python train.py --num_hidden_layers=13 --hidden_size=448 --num_attention_heads=10 --num_key_value_heads=10 --head_dim=64 --intermediate_size=1216 --vocab_size=8192 --hidden_act="geglu" --norm="layernorm" --norm_place="pre" --norm_eps=1e-06 --positions="learned" --qk_norm=false --attn_scale=0.125 --bias="all" --tie_word_embeddings=true --parallel_block=false --init="uniform" --init_std_qkv=0.0211 --init_std_o=0.00347 --init_std_up=0.0211 --init_std_down=0.00252 --optimizer="muon_variant" --learning_rate=0.00647 --beta1=0.93 --weight_decay=0.0 --lr_head=0.00754 --max_grad_norm=2.0 --warmup_steps=200 --schedule="cos" --final_lr_fraction=0.1 --batch_tokens=65536 --max_seq_len=2048 --doc_mask=true --z_loss=0.0001 --train_tokens=442900000 --max_steps=6759 --dataset="wikipedia_en"
Each number is 128 + 24 x the weight over its row's rms, rounded and kept within 0 to 255. Layers, rows and columns count from 0. Numbers have three digits each. The size before them is the row's rms in percent of the matrix's.

# gate: layer 10 MLP gate, 1216x448, rms 0.0741, rows 912-978, columns 384-447
# up: layer 10 MLP up, 1216x448, rms 0.0796, rows 912-978, columns 384-447
# down: layer 10 MLP down (transposed), 1216x448, rms 0.0447, rows 912-977, columns 384-447
gate912 103:122134157147123116117101130115150140162164087105135158109096159155154148139145117119117123106155129170123138144117101176143164123136180185128128130128085123177145128143088095109147125121140190
up912 097:130153121114115137166102135140104131109100122176150100146107152118093119112097117134121150122105144104141143103108133084128088133134080106094112139115119145109153110134177141131109147107107107
down912 101:140098105091111110117134151170137098095128128129136090121122110137130132128154141112078098107131116120102136086167111094108110096119127102112109078109156117133145131126124158090114136148083136
gate913 099:159129082096090113163142123173136113144076129106127151124106146164182105179125085136148131125137107162136130177083157120122117137115100123155140129107145133131136174135067168168087126121155127
up913 096:178127175155132127087162069097087119140120101169123109111141136127120171110099119122144149137135065159119126110115088121089128154122125137107108136099132152180125170110146163108131149120163130
down913 098:128116120122146147115101077111128135127146174105088114128137117139089116074152140116112107121160130169106123129131117136090106121127096139060121136135130112152118105056170102148129064127131143
gate914 095:137129133145099154140112133082159110116157131100130139127129159120162095120132106132152133148121120139134167163103125117117128126117170098144103119121159093120114109153129123112122127117142107
up914 094:120114119149123144123119122132139108098080176096140127131112093110105153125137107134146139138127105159126084128116108131147104136139113169117104126129122128133171120092149136106158137111127160
down914 095:111083098150146122093137143143120084155099136124118129166134120128144141101071115121118156147159136151135146163135134112128171105132146110137134152131135107109164116099119147142143150116116136
gate915 103:136151124104149156138123110081121121097121151176128149089117123121122108117120115093088113131121086132130136122127148116122142145162112104128121125066086079075110125126140104085151125148118106
up915 100:163160127142128126127166116132184114104099135162160107124126120121100117126124119134109103140154101107117091151127133165156162136084136126130131152124130123143176121131128156201075113140148152
down915 101:139089094097100121089170095142154137154179099174113116100122126124124139119163086113136097147132147136135148126135137098162176138084137136154179125091118126146154121126107160121090106115129141
gate916 100:131124139081125116146080117104132115164140177086143147160179096103118099128190121135110150123127172162077150167141123098081138141101111140152134135114141089120146138140113127105125117134090104
up916 100:179131109128210127113157151107119103172138124083084136121158120091110149105174158098132126124092110119122144142133120105139143128122127096118144145136112098137119114082160132074111051098140111
down916 098:135129150125109132079122139106164138131167109112104140139129110167135119131104128102134143110143068112105088107109109106114098111145148108121147109143198133115112108149159102117119166101138100
gate917 106:135128099118105139140117149117158170131138101127114149115107115105097090090106106139127131109131110125150178092132168139149144098132117119139165102099115123100163148127110137130123085151087159
up917 103:086117127113106123121174163107086136108120132125119171115114157131087116105148161100120122182108133125144060156096170110108116120143165145124101148118121169149131132122169130152131169148128154
down917 103:103105119130134136148100160125116152137116161121106148100105136139152122089141142106134075125094136112149155123120105119114162136143101149089153079155094115126169112149147121119097146099138099
gate918 098:164170118163147154125132161122150133143201122165111138095135138131117103143094112092143117098147127128127118103108151166115121107134155145116108081095183130142100135144114149111145168099121148
up918 101:130130155140085154150129119139127115129126124130139114110132150129122135151126143112148119140120121137153189105145123141140093152151125103149158132101116167126140147129139146145169110107094117
down918 101:150123166102136180126110136150132182078099131165131159109127074081115175137139114170111099159121103122135119099120162125163128103130100146142108118162184167126117094119137098134121121121107155
gate919 104:123142131153160168128110132114104130152168129123138136094125172145136098099126137167167118153145117106144133142101136148167138132141163119145096119160137109112115094103138158113120146175182103
up919 101:079073080126153096166112124115130144152096126129162127118115132125141125090108100137107202130158089134122151145127144137127179190120148110109130122140149124082144079103137102156123124130127150
down919 097:142163124112091168138155111119111107114095155143109134121155137113119133077189088173130157118114133093140140140076151099157130124131114088109149117125101105135096153119134186175098143157150117
gate920 097:127116139131125113106127160145127137139107153166140146128162063121119141152147121135128099099091153155113096135116146125146138132119131135159118106144171160123161126104082123122100152151122128
up920 098:090115111133107116138119186165164115120128098138135179143149116167128163123153137152187114094104141138146092084146139149107150101106121167122145157144163177110129170072109159154109160106077135
down920 103:104112143141105128132152128086097121143142132117140105107141127198136174105108133157138115157133096139140091114158133127154101103102111153118137149131151139163154147100141117154132146103109150
gate921 102:101149122117124130089119139118117105095095141076141144170097125154137129160126087179101155121114117137129153132114093122127137105102120125150164104142160089134161096147099122167107130119079092
up921 098:154135107103185136120130130102130101134137114127132157111153133161146135082122119121157145120121140143120143135160138093131121154103111128141130111116140137123126084178149112135117131092119135
down921 101:126147162101160133127130130103134126132156082118149144093125136138142102123104146131121095096127133126117127137118090108188123111124192131163137126132124124066173121119135130159178133112141087
gate922 100:127150133151126132136116144146106149181128130122126169128139134122139127149116116107133129110143168128143133167113106120141140171177093093107156124123113125120101090148129087141152138130090107
up922 098:115145146135094167152100128111103139124138110103178106135136133100133117117091139149078132134143134132155133111124114139085123166120117091094116114094114125145156122092127139112155077179110106
down922 101:130176117130169094150156115118107117114122150150117152116172106136067139132105117131143132104153081120139148107136102128107114092085120119143095121104124147075170108137122161140162101094137132
gate923 095:112152146106138107124142170142176109134117133162109148143150131126154126145123129098111133130130156144140162138157146138121143067113111112125114106132145139097173148129172159147132120132165101
up923 096:159167156130096159169139104115117081104098116106123099131153089152129108138110098124115097120143177113137124165143117146125121102137140078074136145104140162098163151139147142131150112126118140
down923 091:088152125073092162149103085123149105124150141145144091121100144100121161109186138121120133136088130120118142124065082106109110119149183113128091091110154130160120128132123119148138095142104118
gate924 094:050103105142130136139131164096164121152104185110159130172121129140174136118116146114108155142129104118118132131120117136125144084126071073109118157134089110077111131076128119131103159116129129
up924 095:143199142124150138126112121145110122104101146166089118094120127142105089106117132136125177146139109101107128136149131121150160099115136176145089139135129100083124116190128145137115150100158108
down924 096:160145123131117123107081133155114154137100112112121168148088123163154112120132129141108144135158170176129141128125142072157140185112126125133125133130105150168120103149114106117109139120160085
gate925 103:092114128147099103144146111130105143111108138134158127118141166141107115114117081175149151142158120109119158153143140121104117126104127147120151150121140101125104117135087098152134140136142130
up925 103:165132138156142162142113141157108113140145117107151165146118143120095098129162134126113083079105095077113127120123178161116125127119090133112123086129138116149156130115118131122122133128137160
down925 103:155101131142149169139136156084132145167143073151148142166104129191162117093138140141148162109187117099135135110141154134118137153126131131121122147165151110119109097168141154133092088123097133
gate926 095:102096128114144177155189138105154112138144129114137095114111131102161107122125132073135152131140118133152106138143153147126111122139149140105147085079140165137104130115147119165152156118117129
up926 095:132101162150113076139110129148142084111111083099088136169122123100093136119102130156163100120128126092161113151100149105148096119125130131159154135062138092121167108125154105073110158155139106
down926 095:137121160070128155122146135141091081091091158156163186100128148168085115118145135113139144130123100081103151147110144135103118113119139167107144097120133128123140162097100144091195120133125110
gate927 095:082099131140145139117129139140117102166142167102135130105138085145111111178154105117158128138129142121134148130140131090108106133157115143085100149140127151138172133124173131161135123148142066
up927 099:107164078136126152151120115109127133073093124140073100164158140104135153115169129155092144124095097098160081122121127134112102141128139145133168098108126160151112132142137117110130080133138148
down927 097:120144110136122114096123095107089131153150117156128108172131086107143126123152136117158126130122142127135157118089109119130108102158166118114164147094155114126137068081110098119073134152116089
gate928 103:136136133145089138157127110117169111125126126137116153121131117115134118118129170100142147089126176177139122144115150137122117115120143133124133129113137119118116127117097098174133150103110190
up928 099:121137109145112106114145127109126147133115161125163090161106111128147151132143140127135077151131101090128110118096106138101162101112162102129087118119120120180155144130123146134163136125125099
down928 097:124131147130149154141126100100097144086099147122177125147136109129173091116105107120114155154144121101113125129142145155139114083169141131092117103136114125133174130118115110070144085126121046
gate929 103:120121155122139119099136198114114111152093143119108149132109125117088162125127121119101122107188090126134104130071150122133146124125073187124126153108121166139100092155117150112124175113172119
up929 108:113109089163146112166155147128159145115167095087137148123132167148118125128163099096110157136111164158104112123128138146129135170130134100140159108146147101121140122083136112136122147182137085
down929 107:128131130148124087152126148143113151123136092147135110153152126159154129122175111113123105107138109129120107110136094161167109114158091061106158180157123118106167158140090150118137133119156158
gate930 092:109101155134102144133105177102122156094159125125184120127082123148146132092100116069126114124121141096101112140108136130105121151114148156150173104151119164167141139129131133134132108149142140
up930 094:137112133058124136117133124130135156157141146178127068137109153149116123101163122131124137105127096123156124140149112121158111153150165110129121108106073144130157122133107134119111122123116135
down930 094:152147130120140135100164118091124139086147129126131152140126090105132180135139158119155096132148101119166136086135134109156107186127120145128100144112168109090093150128149068123136155103156155
gate931 091:143160139121103111131068128137107128095124114120169150158126094147141099098119129134127118099150135166094126075155107146150098144113132130102102146121090184172118166147122133090134095157138147
up931 092:061139137150124122145127138139170150150110131144112116102097120095119165142117135137131120099088155124167126161127095154160122088111102109117119120122121108131122109097150109159122154117083102
down931 097:117124128144119136137132129100110165133119092109102137121146142142153136078136133122151129120080132126116165116154114092112140141087145116135173176185103115129093113132137140143129132122124163
gate932 107:124140122103168161157136140136156129127118162119154115120129132123129153070115196089136106114124112107125111146087098115137142091147128097134128128150135141104152157148160089059146105122114114
up932 099:122150095143142141130116093113123141121136122156124136102153083099123135115151167106143129096115157110118131129119168144110129115131151148143117155105105113152116164151135100133152124101126127
down932 102:144170093109133129129149132075127164152105141158136154101114144113134133127163156110123137153145118147139156104110070098141117116145141107131160158140158144158136131141134139126152104118132149
gate933 104:158117172114079123176135123137106113142150125111119086172124153141117118113173146094112131170174152106159096123107161109183086154142117143098122084124129159135126148138158122182152179138138094
up933 108:098124116137142115134161107101144142139117142122133108134161145139120099152134075131074123079139108132112115127139146123115151117106139138132146085115146110107129122168128121071144130128147150
down933 100:133102171109149119124129099108135148130083141115128156137145128152143097141165106165101096153103112108131113101108120137165130096079112120124149123175133144103112133077113106094138099138115143
gate934 098:137111165113104077093076123098099097151112110103143170142109158123153102120121130097134126095124120106136168161148114093119154120118107111076107123162108140131141123141157117090195125134168132
up934 104:100148138183113140149107159146122144158098157134108149142106129131141144124150131147115121124193140093136133137134153182137097131136095124134125146166111117119147129202127108106148121153144138
down934 101:146093111108161113149093142115124125196124137092118147129167132121138175123119094115145166147139156115112134158135108150109116140150137118121136141091082099132107105134098125112112121131093163
gate935 102:100122102115082123108084110095116153157124148110111130105188144089124111117126115142094149122126143149186157084091135136117186138145126134112163113123130122085088131134145162095124136130125124
up935 098:081150142135132147117111111104116154154108111123108126111157127096128128115151136102112123142127100109176140163100152165131169097124102105177135124158105141117111132154133149102150120086158172
down935 097:168147140113122159119115137110099159162096158122094150112194147098126136085131128163163112115176106124167108130128131150118177130083130101105096117150159072172113121117124130091164117121124145
gate936 096:139120132119162104165133147145079161165141164131118141121129143104167201168112083122103119151179106096129124125102137120178111144111128085156118093135123152106101139088093134109121139165160128
up936 096:134155146113074150194089157139113100095134164086117135133111130130114137200138136097060136119144112104116147124142119077125119115097151166126110124142142108118188123158155135132114152158164112
down936 095:129140104152148133117140094109131172124165131127162130167131180147124132108119126134151121140142154124112099155140090113109066131123108097118145167169143110110113121128158107135119157122127107
gate937 094:091105109074106133143150087142150110160097139149132136092167132120073134124140124143158119155101088132155149133144101095126111154111147144084102058156118113088131123128133182163132117144128117
up937 094:128137129116144090118116114117104133132107132178111096133125128148105124133140105133115163127153163125155148125095209161103144124083118114129161159131160156170142146177120099123138110148133120
down937 096:172090170151112103134082128154141133139123120070136137114103109152122083137106171175116143149135103150173133141152093123160176173148132131107102102156112109166167147162112123175116124146093164
gate938 093:156135121100140133135109110103100142111123133109201134175105120142132157079133118100129090143133119133131131104125151134084127117110145113098162116153124148116127112110118109142102115076129138
up938 097:115108151147135093137114112165104143147140097105116136140131163093127169122145180122101146153140088141103115126187120149174145145092129147144134111105120122081123119139096126119152137134153132
down938 095:094164151110141118140144104107093110096103146144093128111134130122125127089118149120125144142106152133104110082121122163160125139151074140159139137156082141084087092164153134152094127160108140
gate939 105:147119123131123102153112125130139130154121120146083122081174109097117120162143115161137161133136138115078176117174111140134109169126132124109100149148103114112120121140113137147125085095109132
up939 104:125132110116113156135122110089127144129123129099118158128097107149108079128127129127115102126116167117091113092157092122109139102128122129129170121142144116143144099125115097114111127103124080
down939 106:128125113122119143187116118103118128122119165146128117131108148116143092115158121148157106134105143151140114109122105145111105128152154140135142118088184152161099144116150170130146120142156150
gate940 098:132084114108125168118143136133166111137156101143098124110142176163182191131194098144140114134118145107111104119092120150152159087122160132126136193142111142165149095102161132105124167085127146
up940 097:104131132088125125123177110148099116101122136119138109201146144133134117137172074143168132114111178151086097112124152136133156104147146141135131128170125128112167114149103129089148184132161133
down940 096:131120121091142125093124091175092143122110134151153143157137115140139149117102135156179108137097081142126133168133107110090127144099102160143161121106155151182118127139135105124091132142113178
gate941 103:118104165159117161152163129139140095153149146136097117115099134124157069149122115135140139156112112136166109150140133146120132194160160191167085102134125157135111133121141109103130126098118141
up941 102:123102099129109162141126136125104115121119144167092114164115133155115136099141120103146112074139110134151136123108130094069158131143121112139110137129122151138175091128122135129115154107130129
down941 105:141128110134166146166136153079097131107148141109129144140115115152116163132123101159144112102145177137112131126102130157118207129104133126126109127135129111134152093107130118159159159150125139
gate942 101:191143137113147098099149121123126118157124124165126157155131102087162111121119104109128087105160173125149173118131178108162136098122121104148137138112144147113154140142128120134112141113130133
up942 098:133131098147097116123142095121117145152071117087141151171127125134130179110111146117140109117149138151127148051101167140134113099170112156107124144141050115124130120108157191136137099133145114
down942 100:160142126105135143112115136119125094097141081075178136181150137108134163103157122129140154113146176131129093114158139079118097174150126152164102150080186150067114123094104109126150175107144135
gate943 092:146128115133114126108121158132141132108146111132108116152138099111122134123095147128145159142146160156158125105113141127098135105140135126100135124138160141170115114073136183076120100152141138
up943 093:147134125132122170130132131127139127149154138115129136112111141098133155132152128118121169103120140092118123122115087096165132097121098090163143123139126135109137112116112107104152119123129127
down943 090:094156079087112116133164125173155118146075136168141155145115135090158097141104143126124098117118105104134104109156126109118110108141148163128120085106157122113131144114132122129166151028158134
gate944 099:149127130136164142126130154121111125122122162157098150108112158103124138095164082097123138137124142095130109155160157170156114109114098122160119108116095144132156126131094108167136163127134124
up944 102:094148106117132092128147116116151120090127095063093138113118084098133114146158145153131136160127142149113171098086109110175145131107185117164144175159075123164076148108117121106121104108136125
down944 095:107125148115117093140150113113080102106097129141143126106129102135186140066176145096081170149137141112115122147133149134131121103096138097141169125125124131129080140144105150134131070110125161
gate945 104:094133110120140115080138154127120135110115114128113145114130133087092170152112127127137118111120134138149112144138096147092143152122116096110146124127138115125100097151146114152098165115094141
up945 107:136117100134092168147095140111072155155095093125144137127078182143111132157128176150111109143152143138120159128124151103109115163136129045139105144060109086093114137154121111132135113119087126
down945 105:132101102129127137105110119155146145134120111125106145122134146113094142125125136130151151135138119121156131156114155102136139126136124120157092173130114128118145099141121101126154131095143089
gate946 100:121128134118154126139108130132115164155120114112149115139155132141134134160126113093123127127097163145144117138134174076090124093125203137154116085121098102139114117157211186123096147155139131
up946 100:129118105077099080102084166112110104111163107146147145104111102129129153136136124139099119136114133133120091099135142134087109118136104148110109142116170160118135127105118124193128141127202110
down946 103:151156146089097071113079122103154130115114176159153104159133096174104137183143115130183105130108183135152121161108150152132137126119141109139142165138150144123096114138150141199160183122109096
gate947 098:162100152131135103162128136129087104146190129073096127101134131131126131078151140088166125116111137118130145104140138090168175101112120117091118141170124113104148146147124121133122159120133141
up947 094:176140155141141115176148128117094112170156140152139162152092128118129153113187100119140125122165104138122118099162113132168113148158161139119137147164087159122166140179128131107158169129124121
down947 093:087144103127118118135100158139125146165155135147119178135133132089134129136150102127115155108119115143141133093151101110146067122157115141141147150113111158139120145147114146140128104142114147
gate948 101:111170119111117152098163148146125086117155132113101115079172122131141095135113097101144130122105137120115114114142140122160104132141171102109146152142170178125145135127143113099140142155122130
up948 101:140159134104152112098157181132151126071085127137077113158154150145109131116148116113129120117088113145149137169112122126085130175135128148102110143098091123118151113126106148103109103159103161
down948 099:125144104173067108097158117137123066183123107151098152125146135196154103102130115112118142144110133127138155148119130139128143159114131087145130142144100123154136151156115131144126090124099078
gate949 092:145110153133128131155103191146118148128140112139136107157122148118106115146133079122121111167105104118134114122109171140135119159127132148063146137139160066147098111120142157116126098139115122
up949 091:142151091132089120141114140153119101124110098094083107168090131105130149123102098133121111137166135109127113103120198161097107098110101103154108140147150104128117122124100146136107116111138134
down949 099:129113150117126145138121135105091116120149119134167114107115180100131140154131159090110123118095151129097085153093115139177130117110159089100093146120112119119087149144127081125087084146099135
gate950 099:154157120139162084110125137126092123142103156154121139125125113132149119171125142142154119124107110150125149140127089138137115174187160184104104103115157140097085146149134112147124102160136185
up950 096:147154139131156120114091131110113118116138129160151176139108154148166095114131137126112123094102119128118161109150143113109145166151124135130124161124165171120139180147164115126161174146123155
down950 099:097134121111151129126143151121095103144141138135124121167125089138123151164127151152134173129125126152142174150103125115124142133131138143179084159126155117121107142087143132148123123118138113
gate951 098:141125139114096095148191140124127123141086114128130183110101128127132121120115153144150178145092144147091103121171134071129146101138126103138122102141102154099141149139157128101179121108116106
up951 099:120079139188112153122094120122072141105165159111122160150158115145135055106141121106136097149127099163089172086143146170141122138093107132144161138124131139131129090120181135099089082157155167
down951 100:108124129095134137085162104122046088131156134106163119108154161124137143124177166112163133126174153136146165106111156123146133111109137161176136103098154153116151122104093137154103093158121138
gate952 100:147119092163149133143108135137121120122121105101161123196156111169125160074128119127085124141081120126097161125103140163115147122149148128147154159145116121151139126138097111101096134094148133
up952 100:126082113108094121100120122130116155152129155140124141069087117126146090156117122137134131133116147130103053128116144120154146119161109120118169162151164146129166137150094113114130138184110136
down952 097:138098114176153110145132126144088094119127128156122148143122149135162133097139167116115124140145125124144119142165130115126123143088112112129123127122141121147095120156121171129113163085167151
gate953 098:114126136183133137171123157143130140142137105088133113153113125143125125130129156130144113158123154125113143125136117112092131180173109106151142167129149093110127114114141112160102121167120161
up953 098:118143110157162157200119138155134142145145128136105163107122110094124078091155113108158124125089155131116137108112153107157082140153075143104131146117141124147087138135167122158139119127156122
down953 102:105173159118126113152140152125127102151109121166140101136101112147088103100150130128129118108173149142172096144115157132136117111106157159090124151188119096165136162169142137134132079162113136
gate954 098:114160133175094123125151130122167124101137140120164157128122132153122121129116130171131139119115069135117134152124121101090113148101154094133079098144130150066119114123141131109160141119158108
up954 099:107119123130121116147134123111176123111179128136136135104116172087130120100163110135122094163133093147119179167108124131087150132138120112135132103203160109132141159128112139112141132111155075
down954 103:106151119096061192120159169109140101080163078091151124119123134114149093118130158125140142124104102119132149072100157151150128134096146192115117084114142135144135173127134149106144053124158195
gate955 102:135152105138129098107124108084114131186089115130111160069102121101134092159114098118101103155106127123120127154099117085133097118143102134130124107142153119109101125164125114139190131133126141
up955 105:178086099105131108132108101061109182146134106129158129132154168109116137108138121094136095139099121103126115114169158132111101150137106135104121145099097109158124135129066077125141100080133148
down955 101:122148199133179120115161116140130112141130124089151146102133139154162169126119169155142122178136142085112114124165106117120096145128162064144125145106147111100164150121094100103116147085109119
gate956 099:160136141113103095113097145164191094084165108163086140124106113156157148090139163121123131133103158142132049096152103110168145183151141118119147088133115129152174154139144160126140153134117105
up956 097:166126122090124121084136132116126178110136118123106094137175145099163111146138147142114122143133147152114144151061088140114141142165115129133152191129124101156103069115146111126134165144109109
down956 095:157133118137133123125133092152114094128189161103184116127126139156128137105145127108118166144157101110156099138121124103070136148154102136178108151103133129131123153148161089135142167126120090
gate957 096:117111100130160071119155141139088092166122121102137174112125134095140094128125150100179157165126073129072105157109180147144136148114102104114107173125127132105103121101091155121120089141178140
up957 102:137154144101135145138081113089130094144158122102142109164163131114102135129121158101121112131138149127125135143107108177079109107177108102135119169126143121194118116161124153163099119154084162
down957 099:098136086165151110094146127136114172086119135125153124100146129129137149150121137153124075167160158130174137161115160137104111118170146101127116134137107131102158142063132147122160104142139150
gate958 099:108132120143155127104112073125161114123148153137106102127088102162150120116101130092150093092121141122121119095156142125166105125129119115086107124145145101096132129154153108125108132144139148
up958 097:188156167092148132140139083103135120123129137097165091136132110093120149130134143139117114125112132140119126121136144078128116121139126118123114070118158124124103101110085129132132098108094138
down958 102:160129153102136096133110141132107176138150083112137159153121150127145144102136140115135118120096127144132132117176143076118089158122141159149126166115123139125143117136113113147153133139113145
gate959 095:137106059097175075170148092154080169142089138095169122148129137124153123135144064149144094139143076121176117129150151098151118191130137162137163122123131119123142130177128138115170132094130123
up959 090:135105107111120127095124077144120111083116127114106121093130091104122116166139144091147083136109164142125133114155111150142154101186141115161148140128089164153092118099147113125152140118095087
down959 096:141098146202155147174117126145149104157157161172104147105080137111139166119110115171142103090143112115151132147142145139107146097103116123122114098114104108141120103137142155125154147099130126
gate960 098:082120151141093143137109157119081120131146151120097106165106152132169155130116155139120138101115159103144130108127157112141105118168133085113091118163137130117149072126117117098106105124124111
up960 098:154128119130111087128148167152156133089128153146106130171130126125064125174128150132120155137128126138114140106111117122152114119168108163098127140104152121173140130131119084099133114112105137
down960 102:122140138138133159111111148131118126171152109122117096178127137115143127158123103132086132116119135105121113105124160092140160147098170143154126087126129163131153125142131112132098100134152109
gate961 100:106126142101141124170106101125151120141129126172142139095101143126154122095165145107132144168189186193125104121097135154147112118130147128104121118138119111154114132126099152157089125077114130
up961 101:118161121127150139158116108134144150104127146126121104161083106122148128172161107137100091163081171104146192117093119109120115151123080112133084158139118148138151153175153158114142126122180117
down961 099:111132139159151111099124125105161126130181123124137105162117129167093154102133118144158096132106127117143159098084119128129156107119131166109104125145136130129142133108096085124114114118135079
gate962 089:144096154164117121141124135122178115151116129142127140083134113079162145130101073178152175144136115121166112121184111102097158117120154147115130133114114109101097144085087109122126151146152166
up962 091:128114125095139125107085074128056104106151162131163139149145183111134113122116137087097097104119147096102149101152100143086087180179113146117151113132168144123119116166102120134117115126111086
down962 095:079188124149116153174158107120186098116158151106137143118094137106138129128133139166133094138106128165103086121127165119137081113108172117144173119121143108141133114152137088136148112113095132
gate963 100:169124156130165092125172107103068123114124101125151110148099116121136111075121143153165141128170110115121166125114135142145126136118129096108121107156137134132071106115140121148149155117147119
up963 097:109171130154181123062102145209127139140128138162106131130117171194155104127097129138128141154153122133152122084138125148128136151138146064140124117147134133156101159145122131126140101126161144
down963 098:129105126118131156096159165142152133130123101145151104114128151105121098124087147150121118186088130133118143114122124064157117155122109136145135093137071130108146120122160128156145103116152126
gate964 095:155131130115101105109135107106162143112146145124143128153154117110128157101069151114135138107156120144139168146160149134103091174078119124170175085137150096109153161098137127074101106105112156
up964 096:147109124103111124119120136107090127155145114095083115131134157106173157143124108083153130126101174131152150134126120155103128163156131135124108200116109079104118140111123132128133109147125115
down964 094:138174125153146139169123112162110135119115132090109153064153100143155169130154143119098103172115137168119116117149164115119136127108155111109117170110066154143133135134115126072139155098158094
gate965 103:138095104109101148153107103113163140107131137192171106121107130111132119149154145135152088093072090130079141155102140175129128150175111120113153121139132129127126137161117101112085137110113166
up965 105:109104099084103151152143066111140151148105109120163160105136123140145132133161108118122090157145144130128122128098123150140121115099166119174147112121146108143111105124141102092109101130119162
down965 097:136117126176145134116124115148118123133156100149136173150123143134133116122133108115101127124095114121214122112157148149151102095154126121130150097133114195150124157177104102152123127143124128
gate966 103:150133142153114132115087124111118114133112118141108134128128117133058137138101110136130166136121177133099139150120102118134115167123185132153149140095110125143177092110115117117119160156087123
up966 100:125102098126162139099142148128125142109099089128153060120132153073150099140108136110165160100092156104158078149129104129145075094128092141135126094115113135155133141106135148132103152133123113
down966 101:149145164117155135094162143138119133164107136130137151146141171133092092136085118137125101099089138117110147103155152123105152096112097098175169134149123138130149164150185143145112083154110200
gate967 104:071189134131104110133099104114109079113134122171098153162142143152124170132110112152137105102142098115142146134175148138107122165109149121135122146119183117124116170118137148145102142087097144
up967 101:104112111120162143124118130118066135128119102132125100100110101131106137171090105084101120111117135130094164125118139127124160117135104153108152113117138113113112125147127101157125163143131120
down967 102:124126120104111136129109124098130165149119145168133145164127092141132114106176140125091053141120133139122166149149155136131123120108131095121142153138122098084103157117076102120103149092119122
gate968 101:104107164124105153135087136138134145087136149102096119137119143139124104146129135107128121188095134138089153116104086114100103112131158149119114154125116156167098146124132148142119110115121120
up968 100:149167101121111164174099107121110107117138114134105133147113120119089105056097107154168145142095117113118141156121135121124094113147147117116140106099120143101122120121122118169068170123103123
down968 098:089093155152145117129124096135107121119204131102135145162106129160100162129138144142079129115132108127135166123135122137148122144143182106126128125115087126122101131119117127123080120128138093
gate969 102:103122107126107083089094125106128131124143127149189101134118168153158152117138131093110096131090144090123116121151119149161163127158143098132120152116145119152102161171112110157119150125125093
up969 095:129175153148113114147148128123114165121090135123128101141081164106118125163118129139105139148167165138132131106161171133133146127135092126126171136160150106122089150105168112129101097132122074
down969 098:089159162136144130108099147088113138132119112129155100140101132063151107108096118119159119114159127113139161107108131192147125126120106153125131141128129128099144174135165156138143093124154127
gate970 096:090105132135110124171112113104139152107108102108123114107132083136110133141108112153148111146134140130147104105107100121159083103117121137139114148158175149104149145105142119145130093136118113
up970 103:109147144180142109139154125092119126143154099112158109107145155101102141133139155157115098110104131113133133110090144096145185154117108135095108154083110147139136113138097085117123078114110147
down970 100:142118131145162110076158125155123135134125103177158145161139128146154104112130126137121146117118112090099105100140105159159126110160120121108125122150099095142148098140149105127142142172141159
gate971 102:114161120150097082165168171110159137140151105146141135113102124141166134114145101089179134097100166131145089119125107152100129152131141112135114114138109146158117108148121148145137129115152166
up971 102:115123115104194108146096135128114093116166124154129149096141097114093139129136128105132168158124132138147098131193126118142165110087151138098130152111141144108091110201113127124141136136128129
down971 104:136143150138133063136123136124140145112099145123167158095100083118121108104111137145130100117121078154128172067157137140174113172111131120149133123153090158123118123122134135122135189151125118
gate972 104:103140140125135113137094146103116152141088092180071134141147158131098152120118128122131195128111090120111157131129097139122122125148147124156107104183129138146163083112100111149089097111086161
up972 104:093114191114109156115092119113143133127105103135103126114128156119104124122138122099144140126127107143152139137113163162101111139116164106153111116157118099122153154114136163121131140114127130
down972 102:116118121178137105122163125109168106103109137123149152137137093137118141099111149139108173126128124137164110120130114115102103124151154162145147138153118110149148143125133101100162150141090124
gate973 099:133110105128123131126098140144161167153119099104139126119148131100076105157126132139121124125134105145136105082121103112140131132121163144111101109131126132113117136102120145096090147120087109
up973 096:179172130083105145119166149155107103114113125120146147115143101106131133131138140138133109125122128108140116108144164154115159098126116112162134151113136114152125154103164150148159121139138090
down973 097:129154102142130132178164085146113140140118134099157122130156167130093127103117123189118131149124120137114078155099121143121090106090124105102155125147066126130131161118109131098110170163138113
gate974 100:136150157134163139083129113144110143161126103122139132145121123134132112127152117107110122098128150156178111196131104105101149153103108135094107114152081105147126146127175102116113124150085114
up974 103:097129146099115094138128115157109130166113105085122163133153088107184109134133092123093113146076122134184106123136131111107129156148149130165118135140079152154118160142135122125149134103110080
down974 098:147149176158116114097145113147089104156063100120120172137158107116154106102112145125126121113066100116168100169158132130130140160190104114119094143135109126130114187134173129158132150099105115
gate975 100:125130106102119081093115070152141104087193127106152131116166109144158130122136137112131125123123128118117147109131118149172134127120183098119112147135167164155117160139104163173117122136119112
up975 096:104103106131104126143154172104170085132133155115135125142169154127137131115102149063107099107094122130141167102137106168126127116131152116061102133131112143129107122118115134114121189159096143
down975 097:156128146152124130173133120128122115129118161080117112093076138123155142144120145075119118177125094160129190144106137133150143142104147173111137173118133097106129166103071145113148142140100085
gate976 100:143126128114115153116133150148087110189153143230114131149144129159106092123084161113133142158104121132152096173125099114116119089137114131131151159119139083102083127123165120103122102100173113
up976 099:135152140153121066102121091158103111129121137134128114107101117141145105124114097132151136134091111136106074144143130128147154123140182129111130136108145110130126132108119115096106124103123145
down976 102:115124136134156129091106144143095094177165119119116114174126177128134131098146135114102136149135120097107146079099126096102165125163107154075123156123112118131115113156077131100101123119136082
gate977 098:135116141116160135134115096114107140118168117114150149138128144115173139150135108106132159085147087148130142122124111108136120151157110141117163105132077086126156102129127149139150159156158138
up977 091:141108093149144118142136143134128133142148121144155110128183121137156086133129149114097107180143184139070104136106137139143145139127128128129116159115130146118154124079086103117125102127120111
down977 093:127153137147116120130104105179163122166138168141089134109101129137132124076109106076128109165117090094134103153126134158104161152081138112154126149133144140127127161118124135137134094113109121
gate978 100:136143126126146182156133112137143098146055097097114141109161145103126132150145175079137081098154115133104136130089144073099109171118119084153126114154118094138068129137163127125151127100086100
up978 101:113085121164182146154129133145127108102095186157076126154118125133104105142175136140161137146126170133164122147162113113109086110104133118135129119158145079149135104107141130080153123121143090